Each number is 128 + 32 x the weight over its row's rms, rounded and kept within 0 to 255. Layers, rows and columns count from 0. Numbers have three digits each. The size before them is the row's rms in percent of the matrix's.

# layer 5 MLP up, 1024x256, rms 0.0723, rows 310-416, columns 128-191
097:117128103126100105172080202064169094164139102127129139161105044138133145162141132129109125170085123107145122132170134147141146136131071130133138136080108158114095100192105125072167089153092064
094:114149161145069071138099134072093119112164116128135172115141112136158167098172132125185174141175118133111184098173149097176198110156098060144170175115070151069153101093153160131150119142126115
109:064114078116119168072054167116128129148089124120114164111118060112197094208061144112112073125115122089151160111126105161124161131146096122115095156085124139197091077067139157152136151112135129
100:137135134100109159116159162144192130116125114165152129198131136122105121158177147182078139200134162144126107150158117165114135138099150121130175133137117131133165075131116132077230128144149146
099:131095170122114126144083099134157145130134154177156144102116082166103163085098154151113189085105164182192131176147146164117117122103167179115176141072144114133102131129206168174182136125112107
101:104108110123093107165144120108181110159172137158183120111121150153104148109137115156119148137196116133110143222059127138199102150130146082172166116104131120118170156164095124110113180111124125
109:156148103161126124129171162165152150169151163112103114138089130162151085143154148073131149113118191128193119156111079068125129191118109110054106082110158145116185134108112110092100126184108178
101:120106045115115137178162145125170119189105179104111174134154060113171125138166078161124115182175100150154137126109124152175160161088115078124186106164134152104104150152136134145163149125108077
103:177119159132116093150161126112144088157095136137108110131175124142098144085123095050155120161111107088142104104144090125111162186115180151112105097148098099151144133144124146177120131132084130
082:091125094175140115086078101216135142178141066102132177097158226105100089145079132071154131182099133160158137132114155139124142115137122111160188142184161156120164108134067131125150118164093134
101:084115163123130159086117130117130152111123088157102118125098161124089059142102110050135061164118149198195101126120150180109113098130129106152147120215155144151136096148131146168115127120124088
095:068098128118141122147150141158114149113169085164157102139099106201070147124137154157071144094121156068152134122102147115137100122139171176156127123143091121108161120131095140132127135180151144
104:151135082160173072154126153093116077110117081120132058157135124169151180107122143057183110119183119124112160115138151120150118112143116125126115113130142115139152190138096163153155166152124082
091:118111114153140059173150059184132151127132118095125131127105038154098118114118142109104130089152146183130083196113102142112114161204139130175125124108121148135082117125105092108142149144139188
103:097086192162087134130162138145123087132112129123088151127074082148132072197109183083110137117155197138227128092129138156127125103166103109116139159132146176086088169082087106138128136101145101
094:149190115152134127116109188120157177086117110093119155143142100096142130125104122189176090118148114159151137154119072163157126188112089184112135132103106150147183112100138166165178114118140109
099:122120177136127133102142104132168123170136084168129161124136143076091084092071089082124112156170149146133128104125104142133068146126205136099106107151152107125122120107148142144117127099126125
096:119112097149116160077147135064128145144083171150193150232159094166169133109083121141138170108091104110104183099121135166111107100125090091137089171150155151134113167082157128127151220163155120
086:113171122118133087083078170117178137109142150087188168122207122147113151159190103093127082130109145104136090068094104141164179109105109159103125096117074144116103146089149174163110168135183126
092:112144099131181101175213137121177067162135146118120110133158093159121161136125135190130132094175119162180112073138086134107099068134103058152096174097122077128133118140126141073110069153128140
083:096083129140115114169086107116141152142099141072154124159114185153066148082134196095149147109125111116153147077135115121155121105129114181139103112131115178144102065139110128126107122163129171
099:135113156156070165137161137093192132133147130112097085124083116133083112157160163149127116129120089204137140148083161195098129154055135117107177105215158115166094118097136135169113106144125113
101:122084085123122081079159121133140110074138111119086138141145148152140215171102097125169178135076142203183141125119128164145150066174138155159089147134109143121129085149116146136144131134137104
101:106103157063105100045124126205135108205142138124122111130192122178199118141170127130141135126112172125103106150123072122081059098142139067103115142081114105159078158082080186077130143103092100
099:147176128076144085134120155101108100130156128116165084167108075117123127119083065183138154136106144125097160142137133148127123119128137148146156099149114128088138080066187176089085141142137131
105:159058123175109119135131155117113179165143109113074124084123112095168138153141115154125148146149107048079144113109117119111148130064166133143102150121132085112128159149148114152132143137115140
099:089137177143126122196143129079137149088090121108065127145176139182086172142133168174070140075161102184194088114147104141102172089130145146093123168153146114110110118202149103110121087127125114
098:166125162114133063151139152095103122064149130163160179087138159088103107091149180136115166115085103169172167129128160111157128156168106168101174096134172113125171146137111136108144116176138139
091:087136157162109169152213135141143150156152159121105167114131096149133106132124152090146150126160134108142131145083100181121175124148146064163139148158117165109242131154143147070131068116101083
101:100127127096165119120147185203146126055111135109115155114114088104155151127087133057164125106167102129105119167166129122100142162124116145111127121137147103151063152129125194099066115169128085
099:146184125137050111169073136121154151093156134198107097177083169174170175130100093127142089058119085177122111100146105115148153168092108151114186154168185089106137140125170165083116108109142069
093:107103152103075152079133113110191098178106108095113135082116133154145145170118106153123131077065078176050136105093143199144188139108184108165164155136189143189127077124088156109118081187135095
102:135111141143076163149145166114163107110130090185096204162082114117129140132106162100088125143132100098171158113158147157105094160173101104127097170132095080118126106095142110176116155106064169
109:155126083153088079128139078107171086157128172113107212171107178116160123137154127157078111153110176139205107151102121161145097142125128118108104139092071137108143135073186180126141122185147147
101:137133121171171151138128148156134118118149098096102108097108159138100145109216152116074144171183124101179094123103097109119116158105066169122177125082103140181125132161155157134190084101082131
097:159119105168082129122117156112113042154114125187133113116116090104137100132144176087050142125130067149082133117147139081114147175116110137111109125091067114153181137148068142096128102103150094
098:126122136111148144139125204108128163141150195127130230151091174108193185102129118103137116075147169122097121174122177145116156097118140110160091118112144132080152068143163098094132145080131185
092:138142105115078144113136085085179100152124161153124164136186105136155128123114177086098080111133124172129133065168080088133085054100107123136089177161142084110108125108110126103087148129105177
100:180168068148158144085177186153150107138088105129128097140089169103110139139152129146182093097097105125095125115146095188145143145164124138174142084106151159138120147138130100127147096152196102
101:126134108136158118133182143074169144132109081137108124115070137125111119082130138135057137098115092194139146082123183160133120108197145104086155133129082141054133130167150158124155099134132084
107:142135193083161094104138150130097145100100120116136076161121103127111122122140143131070188101131176166149086122138186098103122161104113120089051096162124083110106107155208098125113209142074134
105:152128109098126159218157161122173138122153126114188137102115149113150129169162094084190151106105093078145135121144095106137151084054130191188110093152111121149085095163102127172160181176161144
096:140096134171098140135164148136118191138088113132105114150126150144106174151124152163105168103071158151093140125097101107121087079139104156104128181135096167095129136150127165073104050135156139
108:152111157145105132135153084137091143165160127113053138192138160086100110122131099105063122137091158111141069117175075129169139177140128150116151073116145123092104193092093145105131177106140075
101:132127138104163139139154061160132055105156117150171108110214085064141162134083083149152068115161130157099094183112145111134058134148113198134167116068193112167177154174103139100039073144147105
107:064096112123095123163191196095157084093191124072158167114136115184145117115152100166095147155095132191113101126141141113109155170145131109093060128154098161150130078172112120094115107113118106
096:155204142093127071115113094139085161128157077123159153125135073108116065104109068136128162135130110105136095194111164098102098156129169099059168090057142090184141211160138158145127127187104128
103:147149131143144166144146138114182151126096189153143098145100135162152152178120134106121116135113185168163085161159179108168104090088142195156071099103141105182127179086157183184130121126144126
096:189153104118075171145110133139084122207141149137064154204104157078112125196119086096127119142116120155134118157128073135162123095094133083177156073069137094127129163110137157108129144086106095
109:117084191113172215117050099114182120139114197113102123131037156096123148178162118089119120103178167176157120074146123150120115141148123160083099122152139130119128134119162170140148173140115121
103:137125155138166160103150119121092110106113129138073181191136117148124087171167128163177154183108113101138164168116143163080204155094141118074089092120159151155124097091076094107106095110171106
106:164164147158139121107153176125159127127073115071130103177157155166141159132097136136173168123124165141136117079147106138117138116200152213089153125091080136171125135131098077104088089162127093
105:131123114127138166123157125138108138090165175123129140100064101143141094160123095109116176089152129167163118129141100124198120082153106155109175132215082123121100159127149086125060085166130109
105:099052133090118129120098101099133041135219155151121143176141198092154203139179105127163139137160119150167127142179144118094090126103138175143140177084137193094147093154138134126135157096130170
106:115087117115136130134115107145114096084120128157052086196161135149136147190090183158153112082143153129134061151165157061185121087097147073086108074090058083099112140149056127157126132088099138
105:105105164104108068159140120084143135129138137108153094126153117143118168188175198136151113113141103159085126198109086141121079127139166132122146159128145122077116152108156169128116105174067194
104:188134170046069130178138151201085154141128203155135138134059160140102164137161143133119136135146119120180144129104123158076098139126119093174090104161186123158165087121126186139146094155090130
086:152078148127133111127133191142090177146123157157113194161187157104102180066091129121128122195146227128113130152187127140112115126110166112135108108111133170128169141083128164089111122160107040
103:175150159098122178117115089183113094089162116123114140168151131150161159104102154133104088149073174204134119128081115136109082119118112212109138166166137100123102120191134174161116103060138170
106:130113145114134113167173071133136153095149154133106150164176142154107168130082163156124051090081110163173102156127149070116158172110152105103151135125147181124080091159126135137134111129097165
106:178123151141164114196125126163120166116144084137070118147120127102135134102164127134163138113148086085122140194117130158076122118112088072084136107105160101138165108157032081127153160143135097
099:152181094081113124083094099154090124115123123138114113156100124147102095148119129116131126114186176130137127096111179085155168094172111089063113124178167175097131081079152115129112129170153174
097:096180180098091143103148092124195104142082067106144094113135181138114153059134021149113106090117133147089171154148136120132148123092139126131096132093158151098188119120100047123121049148071163
102:184133105105119115130114154137106125179112168169125072114124085156114095192115109145111133126160149168098067133088139114089109134124100143089141127122080156097122102130118130116155112107145148
098:080122141157148100101141162091161162144133127101102154106166085106146139086179098137146132154171093166160128241036086121132117174175149060090126117134066101091154104129111135090118111128096082
101:142146151153106126118184102071115127115135198114125140148098088064204119107136129181091126070124145134129155163113133119147209142144138115131155106157121084105209097192132094129157141170127113
097:207131097061126096073156136146104144111132161228137093104118141133102159124086132132073117132097166193154120175167088150176154154148098179118174114121145151113133192080153134143119108175122135
097:146122094149183181220143083122191139169102145136100167215158090120143149110148140116148179133118129162176057113115138140108079153124141161168135085155112099111117096179127174070145108132110079
096:191136190169095096095162099097178113099171069133130136135152135103167173152126145104158101188179131121146073159138191166142127181123129089115120133110185174176179072127131132148122120067120154
103:152089107179076172164129133080134122086123168196165073155090143079157135149123113147115111163105116139142182089160163147118111127076140133121147142064066114139094137093085083114148117112117163
107:155120117131147139178115130083091159114112048096136124076128156163106180121142106135099146109155171133144153121184150106108137090141116148135087121134189102113153128179126153102143133129079124
099:107120124122167137117091146111168141165117142109099136137088110129124123150179150092081087139116153139149087105137111106093071099159154100124118093155099129135229148117119111087111139136173091
089:151145128149111086141121126109163084174068133182184109129140138119073129122114198116097129105130120138112115124127119145129147102104132114140137147122094150168121069121158141124114126196096101
102:099155159130155133110162141196148164147141136089101145136156146102162105070120121115125184102095167129097099101090088128139189131086177153160123115148160184156149116161147073111093120151076170
101:088093077112101134094181194135142138105093107125152177139156117074145095098136140198082106142093127151119110129140143160090045131099163135080130107148138080111074140117114134132105090084134120
096:179185133148106180099133080113117053100108083119116163110170136146121065154081135150133116145151099053065118135101154080197123125090151135077129133097153214128150133120129130137203090175153118
104:151095146151173131206117155128121088216084115185151126132127111139196117138131101169201122129115119139154200097108108176078094086101151149087208165150101076113147144167129065132129191110156147
103:130142106088075121156113223120151121119186118123119118159171101110085103114090146142088128115157131169133154127124164173088128012139183112125086114073192113171097165200106146136098136132121138
095:083141125123119062089131132120157183146133133165132099127074101118087097135039143179114141114154168157142120092136138103102123153109122125093049153119115079136193049153155122130127160139130112
099:146079120088152059158154131157142107170129105150191175188154043072143082097077142087091130093133139085132133157074166084144138126165099134108060122131157155139156116098128109062153200109109191
094:108077157141122132156129157124122108146110092129104142149160116192162091075127107164150126095110121081113132130207156081142118112096096102134114068132121126127131079122145173127117156098115129
101:105157150118138112091102108081130110176117144071156161164169100216178108124118123105098069117053130100160095155101070158183158184121070154141133177137120197116161132145171144091146130099102106
106:095193140117168180135127116107128156140122068157068173130142111039169165079074135048129120149162122125115067125156105089115135135186116142073165132114140202087149179138157187155119143110132105
100:153165105144184142145173152102131036106105142146160105150122097111132118089195137112112163129148141118087118193153201069101126133107091130121129086082107135144142156040131166134124122115143170
099:136140154120151126083127127023109152122184086144138103090136127151165182119084193167129132127128162158109148131094135126155166144154136204116141159087156114166082185131088172154120186093155125
100:141145102105152142134132139083104148158125132174149108126096216114152169122118161089130134113126125184168079157126150105118081133090096129085123150114107143134124110129073091133135086142105092
100:131146141113194108126091136120131129161164177157160087148123111139158160112112169109133074102149166178146135171149168152150123140109111191076166130115129136136132139100119131160094058089086140
102:166131130155159141054056094115109136146149144116149178137102106145104168149091167136108052133097170131090108137108102101163153087089161072092203118112090151180156104153109153107139130240115101
095:123106076146132083171145104108102133140074156140132099151174060056168103077060093103158142138099160112094110146094122082102152143149142098140106016077123091180146156124134159099065120088181114
113:068205176134134057106180181124108100151131151168136125109159122132098173062144154118133142111100096076104105123129123136100148090171130166164116120092139127142096093096144083088162130091096100
102:149123136147156117120111097139159102125120089163092125068149142107109074150126127080137130162145181118187120149122103162165121129180178161096180130138184086163113134187124073161166073182073194
095:134113095113143160099121153163143117182084129124179154115158166136099163103167177088172154177116104119109090135120102152176106127140139143138209160136111121181105119124129147112113142166087070
094:054115110119166131156165173166190164132114103119079143128155099070148075133169139145143112148115134118164136137111142142147134099119109140159110144171131084111144083175137127131128142118153160
105:165126109138151119165142114126155146112161126082141095061136150156183107035130125187119155132096175179178121179145133183118109114134102136148073102057140164130108121105113114139107208157097150
096:119131143128192116070100124083135156096114142156179110094120154147072123157090112165120090069135136113213074156153170169116098075147133153105118089094152156104136095113136052133069104111150162
115:117132100162106125088152106124190140154166157106086093177149086105129114100074162074116176136116104098073165142133164119124161115154190085123143136114135146146113108173075162155089214139147113
098:074122082130149121128098115114110219163158173127181132100200146151132126164128154121073090112144138147097107125155117107166110165054168099139077156091114104089129089187040151126124117186174094
106:135162171136104164167100166133113123189153113140178118161170159164086045172157113114112151194175106149113144107103099128130125133160115130123134164159138150132169169117090154143184136142117124
095:135121048115086127150111109117149170103142096141091056145110103099108098089158114123110120132060166146178176108125130195130137092125113102083037141109115174124179155182101111084121097151125119
105:181176148150106078093164109123147098117136187110169143167124134091149180142129127119126032171148151135173138164163152150120207131119118074063098114181158118132150122156140171105106145153141142
102:128211141130132149131172102142110106117137124114109108197118085089150112092035119127061081092178084136113076142146122113151100136150120163156143160142089129175139140106097140153084129126159137
096:138140178131167135108129097122137104073202113166166066162172154094127121168123054121072099031136129133181118160207169143085111112121145121126184154151126151103154092083147147112158083108074138
112:094130152164123140124099138147126139112172154151127122120081182140076129101146085165142088075133135131140148119131123182140130082168190087175089146122097204065161089106129111112080134140197139
106:125152103051132122106126090086100106147118137189118172097054148144132102140133162114142085082176181088162112048120134118117139124147120161154133101152200189041098134140146110176167104152126072
097:102128114064140123073174097140114170122106135118173086167154125133138146130157120174098168116155087109026146157098166145138099077106139105116078141162127116151158145111139190096111125099142200
097:102062075114130164176165076078143123152134160073098147124110090150113107100127159139078182105157074106164089138108158125160132101137132078113129059086142132124104118162169098127106085113138122
108:130075053110103164082093148167164067088112143116168130144120162154135159155138203141169079157120144160150093143108103131132138120122142145120138122159134098150117177130096188140127155124115150
# layer 5 MLP down (transposed), 1024x256, rms 0.0163, rows 310-416, columns 128-191
097:148157154121128095136141128112130143117103138172108092125070148106103089113154151102156191151206118067100149149099109186123133127151082110174119154142133159180147123116146158157066158090173169
100:122146160076155082145181147175167125079154138157124126117060128099108150121104129087126125171128130141121165163186149158137174110122134131205192108132087142102080139137128146134164117140121137
104:120115141179140132135084113157140151146075173123168111106141084085136168148149113134176106110085089125198060100103151153155166191151103106074140119166083117154099139146116154155129119182130064
098:113138085148125127124141135066134129086130094183148166099088129080136156159083191045061171143123166130099124140094120141118126145095161114155135149070154073108145107096115132140199145190118096
098:137135195106169123149109115151141200151238052123112065094107151131076155174069169145116076183057095116108171202122122138074139119151159127149142102166141129105148093175105145098096131121202184
099:116085201136195050168091091148123096105102137112109108120110166164138157156124194134147135107152124136101073142136084097180111118149138164142089108143115142124076125168167071135094113120140134
103:162188105134141126093160143096063117161097100185077113140119140143137109150100136093175144084059211130154097073142091124210122134142140170123133143121161090146183120178063146157136102139163073
101:121078123115137117113128095115144129103130140139132138128139189120125166121120172153122170116165129134083106139094182066096108116194112106166118068115160170160122076194128112166084162136144143
098:117096107129184165132135098111084091119127217136139150130112143134153138144117099131120095164164197068121134075125144127130103086155170136150138099084100119125105104104128117159150125163191146
089:185133067130121179108079136091069090136122084078109142089144102136127139097131066098139101180118140133155109109082119134121144131119117125139155142133114112141102078098132150075157162105115084
102:159153118118166155130128149104160181188186137067146116132100140144143117123126143145169134060132136131088194119123137123110103124128116196061104156083061144108129062109110141043128142134139136
100:097077104120106155100166127150165198135118078154101154211143158118152115088082103106123165135117164122107119163100136178147149093111157067137130144146091115113127215129143116038116114053114157
105:171141037139146105080121104106114095146152120133121130142163089075139190075075116177104131180179182097114095140112107067106157096152101097141168125093079172088107113158141142138113106166094113
095:103106122128092140140124117162130166078106092155139161098213119152217126128130119187114141153149168068178107105133122118102138187148157129159122162143178135187112097150163170140158106112128120
104:130077111128088136094166144155197108117112053135145103136172095112127145137096103121103172162145130137123095123119169086110106095122115102128120093126191146197148136150145095135118146110089137
101:161117173122120045081155107123154114113148149110129099205108134140067119078115119056087145131125121117116111090076123100123166122141104134137149151142130142151130123104133107130191100108092071
101:102098081160164149135099157147106111123211076179081173119154119059107124101127117116115092123162171131120094108139129060084096154088134142131123157149170128085155061088094155112154176090156128
097:105073181144115119195119134138104151130097121121069108098075181229164135090151119164117078142136140118133186106136084159114169115101146089088184102164146096141133136122071119104078128172137118
093:150121151156130114170121067164176145103110180159090184159176134162076160078083093089119191181090120143100096148160174134152134131127180105135119155150104106154103120155137131110115069188155096
093:117106091112109189108108089171064165146142093128092134114139124160140157154144070093118204158152081072117183184076148097083165142148144137112124105108173059134121119168072135143192122146125200
091:119133108098139103174103116158114117130190176139126174147121123101090074148119116067135116112077099103131114088077145170127152151110115141081104144151159133135117136093132146158167173177160115
093:091078115156134101128171136128098068089179125136126165086119072071147197137078136075152074098105145137108066105164142158104145086146158123156100134160159191090106116079141145115049104129126129
103:110115139131120158203117172159193112119148142169106137097139151102176153185098167196149117180137119120118140106128138181121088111126080106112163105123123130092143114136105093136047109082133171
096:129052126087107113201160120141117090112123184153073109184100116117115171153089125031113168110165178111111131137125138129091122170215140083186118178123149192113148136147092173165104144180132097
096:107139144136120107124092120119124131127126119130171140133164143112119124014143142109156132137134146081138166110121168054083110171152120146074106151191126164089117132172086135107148100122095150
100:109052127069108151112112163076071101202138101125111120119109119172085142103129118088092188113065111049158116148166172128098107096141104142129156096088064122114082057131115089152057056086151126
095:078070137136135155048127132123152220131142195149149146131134110121117142092069083119112186171111159132156168123135123130130096097109119116145183211142110171153113129117137139115160139132108105
097:164085059124113091109119101160137123090111086132101119153175138132113135082138125105118120147083117085092121143100154137119124123139126108108124156179157089177093122178092158106125130141151132
092:159153112139150109137116080092155131113126135126113120128190114110131132147117046094123113128142139097100146087153135090127139103117163141117122147151106111150126173120117148185147082099108167
097:167087116080127130154130140134059085087157155111209128145143106092062124064123085108112171116102116126092094151141140131057126153137181168080100126092131110140163130156139059126083144126109139
101:090133147099166052118099152199133125134076114085112074109131154132235118177117092147130115102161168149159173117126135085133144130130091131152099122142144142189192143128087132121219154134074106
094:116080114161155139243077157121102169104134132085087160110081177109161121126123138124113075100091162152070155091085115120098084171131166106157145190115134104154149112144122107125134141149161137
099:065111141134195146141204160101094129104142130131193120101099066107089096134158168110133136136129178140109114073177129176173161109176154091087106125178162085172087107172132121186104162159077129
109:093128148142093132105124124090220196121123160083138114176106119123150161123107137095106163124172125145124055101122127131158184142079123116165150142150146133141115123188123133181167091131126092
099:082112104120074152135110109112140165122114131060099166164134168131113086134135167135154123167132155160156098123147121119141149116106143163216105090139129112147174170179122141141060129102093108
098:125123099150123092150113123138147120129134173103124134051137147149128137118099110156174198197089126133167113153106091140123122122139110062162055146039114109151129055097082158126132069123152094
102:094127131120122075140117102139161111084146056112143144167051204127134117164067127149152160127183104067138086064127126161181121119086089090079141176063120086093110095138085129145152130124118153
099:135137106153161145156143098137167124139120111129071089136187185143125171148118088055128127115109155164125108134110114101089151119079168188078105180187082156185182111068142152130045108106080127
099:118122114130124164202094063152116117086161107120144152176120132088143127076150166105072131093119187154166102138116149088123105168133084128174095083163115090139124164127145136085167189057076113
103:127183145132132099116111121145130154153118108115106106074171078118121111174119134204096120139155161146110109113101136112078127197158102172100167169168093115111104112082130168146112173091158123
104:146177089151130079160144131060134147172133042102119137156129135130116113139114126107132146122110046118177163150123170159153144132114121164165133210141125138095108188098161108147123124111112140
095:146158107165104117145082097121154133151113149125079147110136096067081100127112152099148134159117198141151089107087171130073125129073117166165099139141155091077157122138168082134084135154127167
098:121112099124158118089087156144118109122179127053146114115156138120121139170174185164104136137122087088083103122106190149123151101119179147150107101178099127140127081097218057176127122125108149
103:122135154171133143109143144127177106126125105132105089147131110148090149081140153124121191167082157176136123127087100202208124105083109143149152159116110116098116091085136184148086151111167083
097:167183152143130122168131137200134086190155125138126090154104101136078121142119168200104133108099134135150067114112139143102114124170118156150161140146109132081066126153148185155115092134133112
103:206157157123132131134172144139193113132105031139135091120089118097115106143088090120184144097122100187124115117123140124156128136154114102112091178209187115102107082131178113127168103121112165
094:076168110097136115146081139127156147154127102154071114127090138118137146139128108086117129081147125132130136109105144149193203140105122130145089121120107196125123163167176118087139134085160138
098:114117109133158121128167146131148108142143171120087144183173088093070129132186125177164075164102166092173148130198140128151108153139142158161118146081144154122112156111103155121094162146104064
099:191111096174195137158106097116118129169136079178129112185140178144169122137117166157107143171140139086120148083144146132100070135152131142057101104166132101051110127106179140098136159119161107
102:103139144126055183128115101048173113044112190123149134072130101193108097113141146147116115161111137115131136084191178082052137086157119164179137091142191146158156186117120140141159168144170096
101:126142084149134135142108067139179165155081121140136156092114121124151157155125145114133158128116101063158079139171212092085133154150132098143054171163157130131124085125094129177107117086125147
101:131125163156150081124102070117077100147109139134140113184166156172108142143115165160153130120131099110082121103134110121139077142065099167101148055169145078110163173149144123150157082147120133
101:159113148090146109097121052123111100130141098148161126118122048151153144124202125145128140156099095096167116136086172175121145122130164122135088126194135108206147089154129115130138139110133128
101:125111172147110134093124111117145116128113095117085156104132166169113125101149085120132146112159072136121075099161084139191145121192073164195200104106120147079110049139082131096127125113126115
104:121109176123081132209046101104121146124136155164141155143162115129109097071176137135155088151152138157109156151153130121139093070131153111114091104131087101123086112086137085150126115142149136
099:101134099161174146131129155142136111066144089127140153183144157103144132166109188195070139155145126124131119147117122127098121170161145112183124106134158070092139064163158161204099163147112104
104:172108130157087108141149173123152108094125121117086088118143111180071125068154107170207129155098078111163141113193105127193070133140156109132106126099178069126118166142046113144118169113104112
093:125091128105108163189189130101115150149074131106129041151132160073059114121148116141077166131120116139079144086120093115078120159144131089044057126065092105129101102117045139125139112114137150
099:182085183167147110127072166189132104118094120126111127167118159115127158168158158131119101157187071098065102113112122119126231134144057089071126159168134157100125111188123103165123162130118206
105:125109123119140151056142103102118187083117124106080105149133059169121105106117136104156163143120161143038129096166157094117124089123160150085117093123110080157120120145147103077126128128122107
100:082161163177102085096154144143126120148063084152093132134144075131180130095126106163119175118122121123156149145102144139135121169061117124118143166103129116144154155136176101138140207114143170
102:138117145171185158116154128143085082099130112114110118125173105126108133153140141100156099123134145092125131118129158109077133212104116161150146130118080142132166112169136162098119115099134151
097:144117131102118100155121105187128077093120105104119149121088146124063192138118154137126160111136136123128137149158113064090109156139109161130086111112159102071134103159111097173085056129148241
102:203127124141132130084139092111102098071118057089169146106163078148147095114141144093117141122092118167098148067124155138073115115116182137109140139121125108130116150121094101117080141145157132
099:107110128108101145137085101100144120111166079093097116089151115178157128077142088147119121149133201154170139102154180104123152126157181115100136221136119159144142145146179076131132097100169136
102:104143140140103160142095116121099114160114115085147157163138148125164095089106108142129165111086101159088171142102141165099106117157112122083176127183119120092109161102137109113149139117124150
097:093151118182107064100157129094188114170093127102129153146150100122073116099112153120160141147101083109163133137057149077116117090092165086108104054092129122123082131125171134131133100109196119
098:124105134094143153099140098054100031147149095161189150152164063126118191169122144121131140163080075118177104120137094149176114144108146120147188134185108100118120103171131139119154217114152135
097:111133090165132120169138159141086071149140092114146085188136124153167132131157097094134114160134153098126088121097150182082103131194088089162160094202100076109103051139103145130116096135116108
101:101086105102109152149136093152081135153107133118113144196130095108138156122147162083134104116125146121157122110148090066133130142138098147166180148109093147095073101085219122128097138128102169
106:180145152160133162157146095104116110150150161121144104139128182139100108193091167146146064082145101183098089107138158130085152109115131174119117129120169131104142121178143136100126192129121141
100:099129146140079111147158161185123166079111195059148139168141145146093152166136173166099095116102090119170110137145109054134149161122141170142161143171129163076084132145118064110148173088178132
094:128084062105116110186092042158116109149143146083091123172175160123122121124133154089087089183111140121194178091131111111122081146127175093068171103191094162109128106116119140155108079126110144
102:181135083091132099159118107119117129045089151200178131134158111182118074122083122157121151151081093198076147111139140141073125178105138152133118132112070150119114080108115133106121085111137144
100:186219169069095122122098126126163123172141097109114147107102115138087143158129163116129127192156117123106110098154094094118116128157158144114130162179091079097123075171171109112102161127151209
102:096183154109112161115177101106160146101118074114105177088118154140087133142122143137158104201158169071110216125159108130145058118110147113102188109107023041130150131143152142158101110118112127
102:095091122108160166055147095133119148166124132088096128073169130123102182156160171148141137064102147167087106134110040174117086198129119127145139126170127087158108095170089121081091137191137083
105:089147108129156077123100117082188122079149072133116107115128121141114175148123155100149159132101127152088200103117092164170067140185156105087095138129124106060110174135171146175116124106114112
103:179132123190141095158101132134198094142133130107156114169150130157118151110132058121150202175086121170199090113155123092083165129114112120083114152159113124163075146134138145148114109126106124
098:137052122154145074114142049216099134068105114124117132120122103085166116126159114090112158075133152184091135167074134141123103195109129143148128158157142093054147161106161143067125159143136097
093:181104144133115156241136121064152184168102166109118164104172112159065159101101212110165107142092104078109133151100103122155132110060147129125129076070122132215106126148158096129115110157138139
102:092120098134106122132145140156124101102191088112114155149081049115057146144135105155081117140097192149130083090135174112092110136132127129137147121102164133176133143105117145161112137124128163
103:171130096161144173083101159138168162142040095148179110097100085224077154179150139149182114123184101142173134102037138139156115116134077138136123041135116112115131139119125141119134132107100107
096:123080150154149090131133138134174117139126085084096143167162151105090130086146136167070132065113140094118142118096117061172165077123158132168173123117094150070166042153147081104152133173123141
100:131155127162204131091160171176121128101170143089112079101182107154120125097104136085179107151100115081122152121136185091132083165123119135157151120128154134137128119092092142162128124148073191
100:067121113129110146117125107115086175134108115116085148110129106108153095171080120160144160096147181183164157072166128169171141101085108136184165108085150161116106190149089155114152166159119119
100:117108069098129121171185144141067161119181127125100080124148172109099140135085132158159143133101175100168088158086174135147125108124115119166114168079152146094152072102127189164111143141080184
099:132088186100107119236120106168047112131095144118132114138110139109137103130110156134131152162149165085145049111097146127125099157108216081155197115147115146121099084139155180083067103193095186
098:148103130121151070141124137094173126117111173089090147100106144131117110167100078130125130194182091166167099083143147141092166114102083143146148106153134141142148115137129163126109094130136173
110:094129134116106136091120119152120168152085055125077173129091116176132141117116134133176131158138096136148147127099099148129160083150127165175165196125101086103111127153157091141171139100107137
103:172094144104084164172043162104140169113144136067108106119080188174107172183113159067082136134160104099145129142148173137151109133186137115133135141168130123147166150159146145099165111093087104
098:150182146115146114106109152128035150145102124127161195114101100118170133154151140111113232162078151129150102122166096136143138135106127179167153110106132153200154148188137147096167154119155174
103:086079095174100124098129122128116167129104097117130070088190158142193117132121123126078131155123099097104164127110166081063130143128148119097166155162097127122134141160142108191150107142132130
101:076154129140101149179120138159195104102080121136132160156118096141112122168109113110181152135114130118078145109125145140119051112108105107102114153123113102146178102068137126146120159184157110
101:171132105146151159093130139115073141098127146131148149122092053112162155118094073114179098135130141150172086140127143123187113166124149091114103115134095176137088146057059152154171077146081143
107:124139123115175167140158093125178160146133145087158056126109117131098139120094158163045110150127139105170162078185168167157131147164128061111142114073073136081151144103058163099128090096131122
098:154103139154161075171111161137190125125109126152134116109139114149113102099103090087165166125146159095118130112099101148124106127136140179125163104191123122120120121105128102133117120139161147
108:117129126091161128110112151124151181124175174170131089131091099058162143179178162110158113164162098107117094128127116128158139113173109098140135087114174063101188092126079115160115154111086114
096:145130041091165115207092131150105145039162162178118123119146117099119164100110133103047186177158190141159127208183203164136140136124128125197164135118117145080173132152187154113147149079105166
099:137124087084180207111146113106124094120166118164172140065077085122112125141099086134097133102162107100076128105181115087102077166128131073061135083137117119117127105087126117158100122138113140
102:123093133136150178149061148113098089141181093131132119075145090152162142040106139164186166115140131118088122198114117132144131110142161086106156073105140096107147114126119152110209132117024138
093:174087098208140129114161120121115098084190081111119172073095116106083108113108101139160146149155112165198103186108027124125103181109084077165166117140108126115129151128132116076160074126146140
103:073132123176131114108117127099148148103147182105140158167101151211099137105096102114128123185126180178114096076166136198196115168113134106123142137142150182093071143136152142182114153094117128
105:116164091141171069108163172103185117114102182124134129099106135186102082115105129070157152144170139092093151109099107143137090147106129147139143175122141159150162140137162160160147114076120109
097:131126125139117157134143143135088111089097086150158091118070095162167107109129109116115159121055150156123121067119093112159166147185093104096117076112119163139095189124107089206105170174136169
101:135093117113087170161180161155138147168183144147168135165132145091164123123141136148129104123134111109114125212141167080100113119186094198106150130172114103129140072170136125150112060137158088
104:151124172098180087125094144124136099169132077133092154200111138133129148143115094223165120120165073136080121220091170127149156165158166097104089127099097116167110140144156163199121165131149108